Weights of a small transformer language model.
Size: width 192, 3 heads of 64 (1 for keys and values), vocabulary 4096, 6.7M parameters.
Training: a variant of SOAP for these matrices, 391M tokens, 5959 steps.
Each number is 128 + 32 x the weight over its row's rms, rounded and kept within 0 to 255. Layers, rows and columns count from 0. Numbers have three digits each. The size before them is the row's rms in percent of the matrix's.

# layer 10 MLP up, 512x192, rms 0.164, rows 212-275, columns 160-191
100:083115196168141099133116163090133174113083148085146110133092127144131072104123142121175113083126
108:181188136214158135090099153120136120156065134177098122179134138196119147120122169156154152150157
099:106140167109106112123146107112169109161098096100131166131178072111118127135103183168150097126172
101:067155154083069141060155146102171116156076138071096169136160136131190082166103135180068098093091
091:151135094065132097205186132076134133130128086160159077129146116074120094143159107164102175170082
100:083150117121164141108120088179167161100125166167182169114078157143123190090139132085161122080092
095:127134028106077173106109150109083131099096133135140111126193097155081110190158092124105126113121
101:084147148136152136131061198102138137086099142127118110119087130099164125067169128154121134115118
109:110078104161119048132092158124144107102074143144116109108094085125154082098168162125162121156103
093:157139147154156120090072163143134113160183231139120110108162114134095159126088133154093128207114
100:113168124166057144115137106117111170100099130072083113136116147153151148128145116179098096148138
104:108110133123082141095130124110096095110119163154126118154190113106131161110129085191118091133186
092:137100114131158074156129150105103131154086160134175118148110148134142139090097102133149102168140
110:083156164162089126096180142142102149226143178146130090110152153146152119124161117068111151108090
101:099151111174178132097212159128127132087146104112105081098127173142119141109127147124120084126097
093:160175117086146168173130086100152208126164090074096080140133148121134072113135170124153218132199
110:130136109137097119170108110142111125112140154165193111130090144099105157100137163160146094160136
102:101167086097113087119136086119162148129086141110142108114038169097165132152152102191126141142213
097:091094138107113142093133101143122123127137166122130195144124136118086108170106131134167122099063
105:075127073130143169117106110109121115131090154183160115134152082126106125093163087148102143144159
110:144109087149164120127131148120138139120122065117096133133146084113143099143120145120169156152147
100:120106091082139189085158092073080167176144134060140159201147140119080111109135112092215128079130
097:163158126158143122129153079170079075094240170137137178084125125059155096113136116149101101121110
101:175163147128141145164170081118061113172128137069147044172184140127142119136112128149132145167150
109:200168125044101162164158150140130083144122070076113141156138136112110107154139115161111099140095
104:201125132116193129154115159117141141141137160143101115163152127121122180085089170136178121144123
106:172121155161164102099195132107197104095159177143133125146104079129111166110164108110143073132085
106:152159143132103117113150190125155130106112142100125108144100080147132127079192110165147127111124
106:135146121100128156103090178194108075135122145109148160110172139147140130156139119181118107103140
096:149211149145107084104171089124069124116175064109169120123063100091176065145112129152089174106208
092:133124132148154170082104114101119106131126104102183101114173111103084090144128093170108151134114
106:114136093140169156134076166179090041099088130113119097157135129104088141143035148145079097078136
105:150108183070157089131101172138154124068117113146134163142110115166094133145079133119161176140171
104:140123120106100166164143120147163129141076113069113145097129103152091115152196109165093144156176
098:120114171128159142159136085176141143112139114164142153152110147146155164096122154142095155127117
097:150100153069164077129145046139132151134123091142139130115091098161110111152176096089093105123109
098:197137155149128128079128161157152136095075109132139055155141181075119136117120129142167154102150
100:156159132103107113165091128102152052124158096116130149165165099105107107136062146140123102151153
104:201095090136088129153139134126122153106113140145128101060162157063166145178155136102124140115158
093:204129086143127216146135156109132142190154130084195180081118112083126130179111089131142056170165
106:121122195114107105067135131107105141114139116194057110085119116092070100104134087154172079150119
095:080154169111112127176177117113092146077127122095147133135136112162116133157174153155066100125168
101:125119097135122123116121143121171094092112171094090123119140169102112125162128118144118103112131
103:088160114157079131177091143091145067160142098117152120108152080151103170151118108107150180096154
093:095155102154123108103074153101151088132124142133148127139133177104148145182139124184155100196145
099:104131109184149123143101171126152101162095148153078144153146125104138155141158169127087081124107
103:118087146129143120116098093082143173117131124129139088099140127170096149165123069161124141164161
098:149126143121178106133113090151127112127151154072101099135157147070178131121088100090155053128155
097:173156120139113124128116116143152103149197180136127123101151135176130104158113080188130144179084
090:143143132141105119106021123119167146080087095145211150121182100155125126134117115153091096176161
098:125086064157090127104137124096124156091136150143101169119107079167122194142176097138149091189101
099:085155130108167131101070129137087129120214092109145085111180149156085166122137168136101096122157
109:113136154172098116130157167112161163154148062144141103068124157135111063122149207110130083126141
096:119139171159052138083140148123121128195107171147121118145134083132149109150130106158134058127089
097:126103156103069124135152113087164126155094109179157116160180142104124085099131101136122148083095
109:099121114158112136101085089123100167125112086173180135034086112121110081143118119117113096109103
093:142136115114175147102130080135091124135064201138204144168100101071141143105121145129158154114157
101:066149133136142157165113114102119135146102122128140127117133132115160163097134075125157163149110
098:168172115171129126153126109133151133143085159186120135164084073164119221136131138094124102115100
097:180136118152123106110114132087097132115145160125095229141099203087109077132120109089099156099155
098:161107151193089177082131164075130152142117146141153045122129141124145178135126148101116165207152
101:153170194158149111126170122129125111105142124107053120188196186094144074109178106100125138188107
110:091097151111107122148109139159061177170175158101125148103092116120158128081065124164032107184142
105:110089113127090142179163147156109154117129133105176140196091089125125150120124173145100186180153
# layer 10 MLP down (transposed), 512x192, rms 0.161, rows 212-275, columns 160-191
084:106106150122111136135085087127082116144170183207159171107093148082143206130141096131116146152160
107:080135147140149073085081129190026115124033130156158139095113083100100182130140124119149126127169
102:166147105167141151097127128119170121043109092176057115150132129100151087117141122201167102219125
106:079137078070142131070163132140126108115121123113080203158103127078137114169171094129144088095133
096:152138092076137147177103115149140168127108130083108119177131103146109087156102170171156074113169
101:132134119165133131108075133103103111085146114130057146136180133131158091105113188106177140151139
091:146122113128108146105164173138103135101076116154099185113158077131110119141138068098094141190067
104:121105145097112118158105121122138108108107096138120097174177128147113125102125210155205088146080
106:119168171157123108128136079170070100116125183155151092215080113094124098128143123153101074163060
099:160113167176148220127119117151140131124093091150142051103123103171109150137161123125101151126179
100:141137166115145108135140131121210083133109124123160177126109185102142077168185182154071139191103
099:146181120108091161156142148186064123074137120116170132142155076091156205148103126107136101167116
099:131184122182168127137122158152101189196073102129152111105174123141111132089109178147102162101119
109:134090122135153117122124139186098124138101108075155113152169124147133138143146091073192140162132
104:155122153134122145143112150153175145111188130126160105127068131087127131075126090050107144113181
105:153148080114137187173122088162128172115094130081162159134097122145126135115109127095163176165117
088:122089117118105093153098170112091132106162197207163117093107152115145141169105121136160124151066
100:081115138106097119147137135109109070123176171149135078086176119194137170137191135205107101062137
095:178143165150159094109114149115165117120099151128137067084172158078165116077107132140167060117115
107:137067070163131115111117143169172119127154079178148098138056172142125133160047123096145095137159
107:153134139124177100100132146126127164144124127119108141151138080072127105149207132111125127181138
101:163153124127150169103142042098110075101168107086140222085179109069079103099118134120168146111117
100:053122102115089085057106129106176158131137104099092149131053145120083081152131100115110174146093
102:123091134154151142107148100129048167095088103068139139093178154142161119110123146107161175093115
111:162114065107136127196204143119155218077148150140144098121185167146102128182117156093107113107091
106:117149147143117163229121140083167146172168174163087073083143170144155188120101120107096151144165
105:151155247131140184131162089091207078139165133146083096177138167093181137141152098152169110168126
112:071104151154146069127121123163153188095138141143169153120109065059168129138164174147069137144090
105:127129116119110125122120108090161128173078158084128059077130107103160142152112136132183130119107
097:107140096125094131116090121107182096152059218152118153054116144172131140173091121139154106137160
102:080129155155135116161165112073123112088168129164126152133104204096116097110140148097175076181078
108:161108169160131136172125133134089054143155124142126200142167121092105107124158168077111108153121
104:122179179150112094122122161126124136175116108171123122105084181060169110182139136118156142103167
099:107133174114150046103161135082115110122129099114139113095113122126135099095091105052108159148128
097:123087151147134169079143146123179095155177143171095154186149068154114140130085097097074105087155
097:137178101135195122128115152129100130159101110133082159152164159119148170094146149139136106210171
103:125163078149141171111040120114188137144120123137112129144091148121107095100130146142201173139125
103:117091158137113146078149116120097112108207144126125192164129131126170125094141107179145129121134
100:097132156106146148133092170131128136162140133117140134127085135115159117048134132129144142110160
096:103175187128104085066198096103142125160182123104100210089107099122122113085115129121125120134130
100:155122108103123157124115080139069121134129097093111063138158125130129201147118171103154093138113
100:125127146165128108120135106112088157111160151109118158155110114143102112062082107161065115142148
101:113124145114170117090138131179111150122109085120168096077147197128161083136129164128125079147134
104:129114183117177126157114131130118117109148089109131111131071105090112177141096124168153129149189
089:134131166087138148147094150070108151093161136088156096114084127151154141133127085117207099147146
097:175111122157118158155081095106131107120096047117161196131118187176165231118076168085111151127118
104:100162145149180125126166106089103162062148134125132134110158110136131132114079108119125161130143
102:137106205082153098153096119088077167151130130139143149130116085172079118104159155105106140165117
097:119159154137155156142136169114100121110106136099139089114117101142170088120112118102102130133148
093:107160141129165103079141110091138093150134112099109136102119125125100153144134192218165105134146
107:088121142115098127109165120118122144162136126151098137154156137097180162115166133162092131140113
098:110167160117180146106142110101091116119082152056128160165119063083216127163142145113131133129138
107:143144111096161161073135093164102114095123110085134191094149116092075164143143143146110144089153
097:146183143139146059149155127091187088098080152097088037123122115183083177109137141147174097167165
098:131143122177084156128146155149092176141147081129112073123130119165145135144135181145144144114106
109:078128118131094099143073134150073113101089109109099159083053140127103076161154138106090120064105
096:143176134078148188072137065148153108179135123076095172095112097137105131126154102107118086088139
105:111072093201178122122081144151097109134077109125090102134118137102112086137100190160177140152152
108:116148104118205098094131091166130109130136163150118091151184139142094165117117186095155083099171
095:135064146114104116121112122111113153172176155090131147171119140104205094091112164134145159127200
096:124127136157139068123166170127177087148138110131120185135151105186098138140123108135094084156106
103:123169126149138097135141141152170129061113094138147197161173140088162119127111129062154167072136
115:104113126155146130107158130159141138142137177143154072108082117187149110125165092096150120157124
103:150096154095088099154122115143132140104198126131116117132142119111097143075038130158134087115103
# layer 10 MLP gate, 512x192, rms 0.165, rows 213-276, columns 160-191
101:049115129134124077108154123118135162069168145173087146133085161141079172162102112092086099125104
100:100146086075125129156105084126155144136129075106120079107169151167138150154125190166149086162123
103:118151119134094114172105090103176120145132077130132112091149100117135188081111135142180116173127
095:176150111133074115173104061111084128087192104142144161133086057169141147096151164128196151156115
097:128136116120120142094125109075105172162137137201097171163095143186074120112127132184070111134132
096:124156154167189099098116131124193115118082113152167206108076109134163150104183170146118093104178
103:119173128185145127137112096090185173123102117107124053113135100147162111098138158093137135094151
110:083102107059112101128128163108218150137109138136139112088128130171180114115103110173137149162163
096:186098164162099171082105151150151110118161142115200137118108097116154125112186110152080117164202
098:148098149119123155138145137108144099162058104146088166203094146150151163153143164139091114066152
102:125112107079100067196155081150109161119138190139119022177118142079148138095149136124088123146165
104:142180069167115112161164146103110080112141143090167106119080092135101118170113090143101118131128
097:143127169109168134136165123142140112147092121092163144049127125159069166186145138153089151172135
104:104137142181225091112135178208114117121112156087108165075190170110078178133075100115162127078127
088:110109082111101035138100178136066121092087157123164146099155115125147172133126133094137152143099
092:136142061101167130188116126152146182046134178166136181137192128102132160121109133141160075104076
105:111141184133151126165128071024080099182062128186103099119061155117122130148125182077160152131146
095:135154140099100112184108075132166124113083131144121116150080127115167172120093095065158141142108
104:182139133124123139125179118111145141156078115126088120112096075067135188090129090124123094169123
106:154149120098162101090159145088152138171152160121114124072147149146092118112111152063124079146141
105:121122098165137121163092089146128110095162115127150108104110126190106168132105116138086044118115
103:072098114102143122110163144116128050120166190155146149139138141126067108121130176115161103145100
103:119176120068124125073080159137208156132122095139104125176116092151154148106123127102125087108094
105:080132175075112117136077111093197132208179133126180165094106083166083104097128150117113192083185
100:142171121127167096122190098112127118111130118128130141140161149142097203067138189185108139093145
106:139137112141156168109101114117135199177103090149128168146121114120088150111071134118139088136128
103:184094105129125142123133079176132122187117113087179136162143122180091132117141131124104136118132
109:076125123078170142131084136089125167163130146160157076161085129157156166100160105174147121103129
094:148121032084111189116089125096125135097066139141127193112058184144134133169084154075111169190119
100:185159119167114112145142125133165138163142127137170110081156063160158144168148147154146188067165
102:089096099110113073158104091136197115153106177115115103194104128139058151114181141086128167173153
105:136098194170172148146090174166157116132121125135148145112120143106087064101129217186175131137119
098:120169129118076159141091124121143067111084146141142172084070174074192166106116074118156139141088
098:129156123132142175138168088099099167075137111119151135104109088133149143127120094136180082144176
102:151119114127098125100112140087110125108088118104112148118115141108098117075155109109103180167126
102:161090145123151133134108086105189129150053089124105191093072098072122139097150118142181153156130
096:113068105088121067114156129130172131144121135200140128056111091120158163168109130120109150213110
100:133087143119162091141136210136143052160135142132139163158067118164157179115179125168148061199154
098:164134095163093131140070135134081108137155169134202162131129113152143161092187131136109134073105
100:118140115133147063115110179092146076153112144162181163132142149177140148147191166120180096202123
100:103159115160208099144164127093119093053147139154097220070105099111153129102126137106111156118089
097:100170150141093136093119111123129160104148109091068214102104098133107173157085113138141160123113
101:050148080149115150095148072125170106115161073162119122137151118105169144123157115102145088142117
093:172146075125160084163126137158186074149145125153129151098155092145093074168140126110152089119112
101:115133090103107098094127123081068161158087131175096136167133138126109156104205103149136132122134
100:106114139160131100097176108133065167165135150130126131124094125185120111099110072181139177057142
099:127122099196094134143163126152155150156162114143158100136115147133083127140125133103159117168154
089:090124135130074199127196105122154098096112217100093200132119165132105125108088071157184135123106
091:201151112142107064141105173132132152158140196114186109121127139146068141093156101116103196099168
108:186083123117149138167148073085161169116149114158175144146145123119089164177156131061107108091133
101:090119104115115152140169091137167084116111131181085093101035108095168078172066129106154171149137
106:147147138106084131121128164130079143140133148128106104114145135101104108096134093087175110135063
094:082142078108109100106098152151132069158121192079122145120140188101110200177127175112217207124105
101:136097076162140124135068135061098099160182087126156159181119128017156197158156095142104130114218
098:131100129111177164148145115152171115117184125130138163158196148108125185129114137101127176094076
096:104125156090090087068116115132170167132128113165153056093105057118138101179142207165124154160150
104:139088107108181129122119106130100133129145124111104135144151155152127159132113137072196141050166
100:144106104170106121070097187112153149111147140113153113121155157111115091126160105162153149202116
091:142159093068111081135201103151101123147115115164183106105148147130195186163116089146175129190119
098:115145112133098097122142185159120151157131177127071150135159088078174085121127114093099100158193
099:170099129125103097130103123114153131087157132136103138067116111127155179113107113071118126177164
098:154202115118101051105134105071152141133136123145137097102095132113152136094109115162076101153151
107:127089072131122111090122186107097165111130179100057098119169131137077069135099100110131119091086
102:099156151107133131118113102095092138091094076186107139067196209169113123140134083139085110107134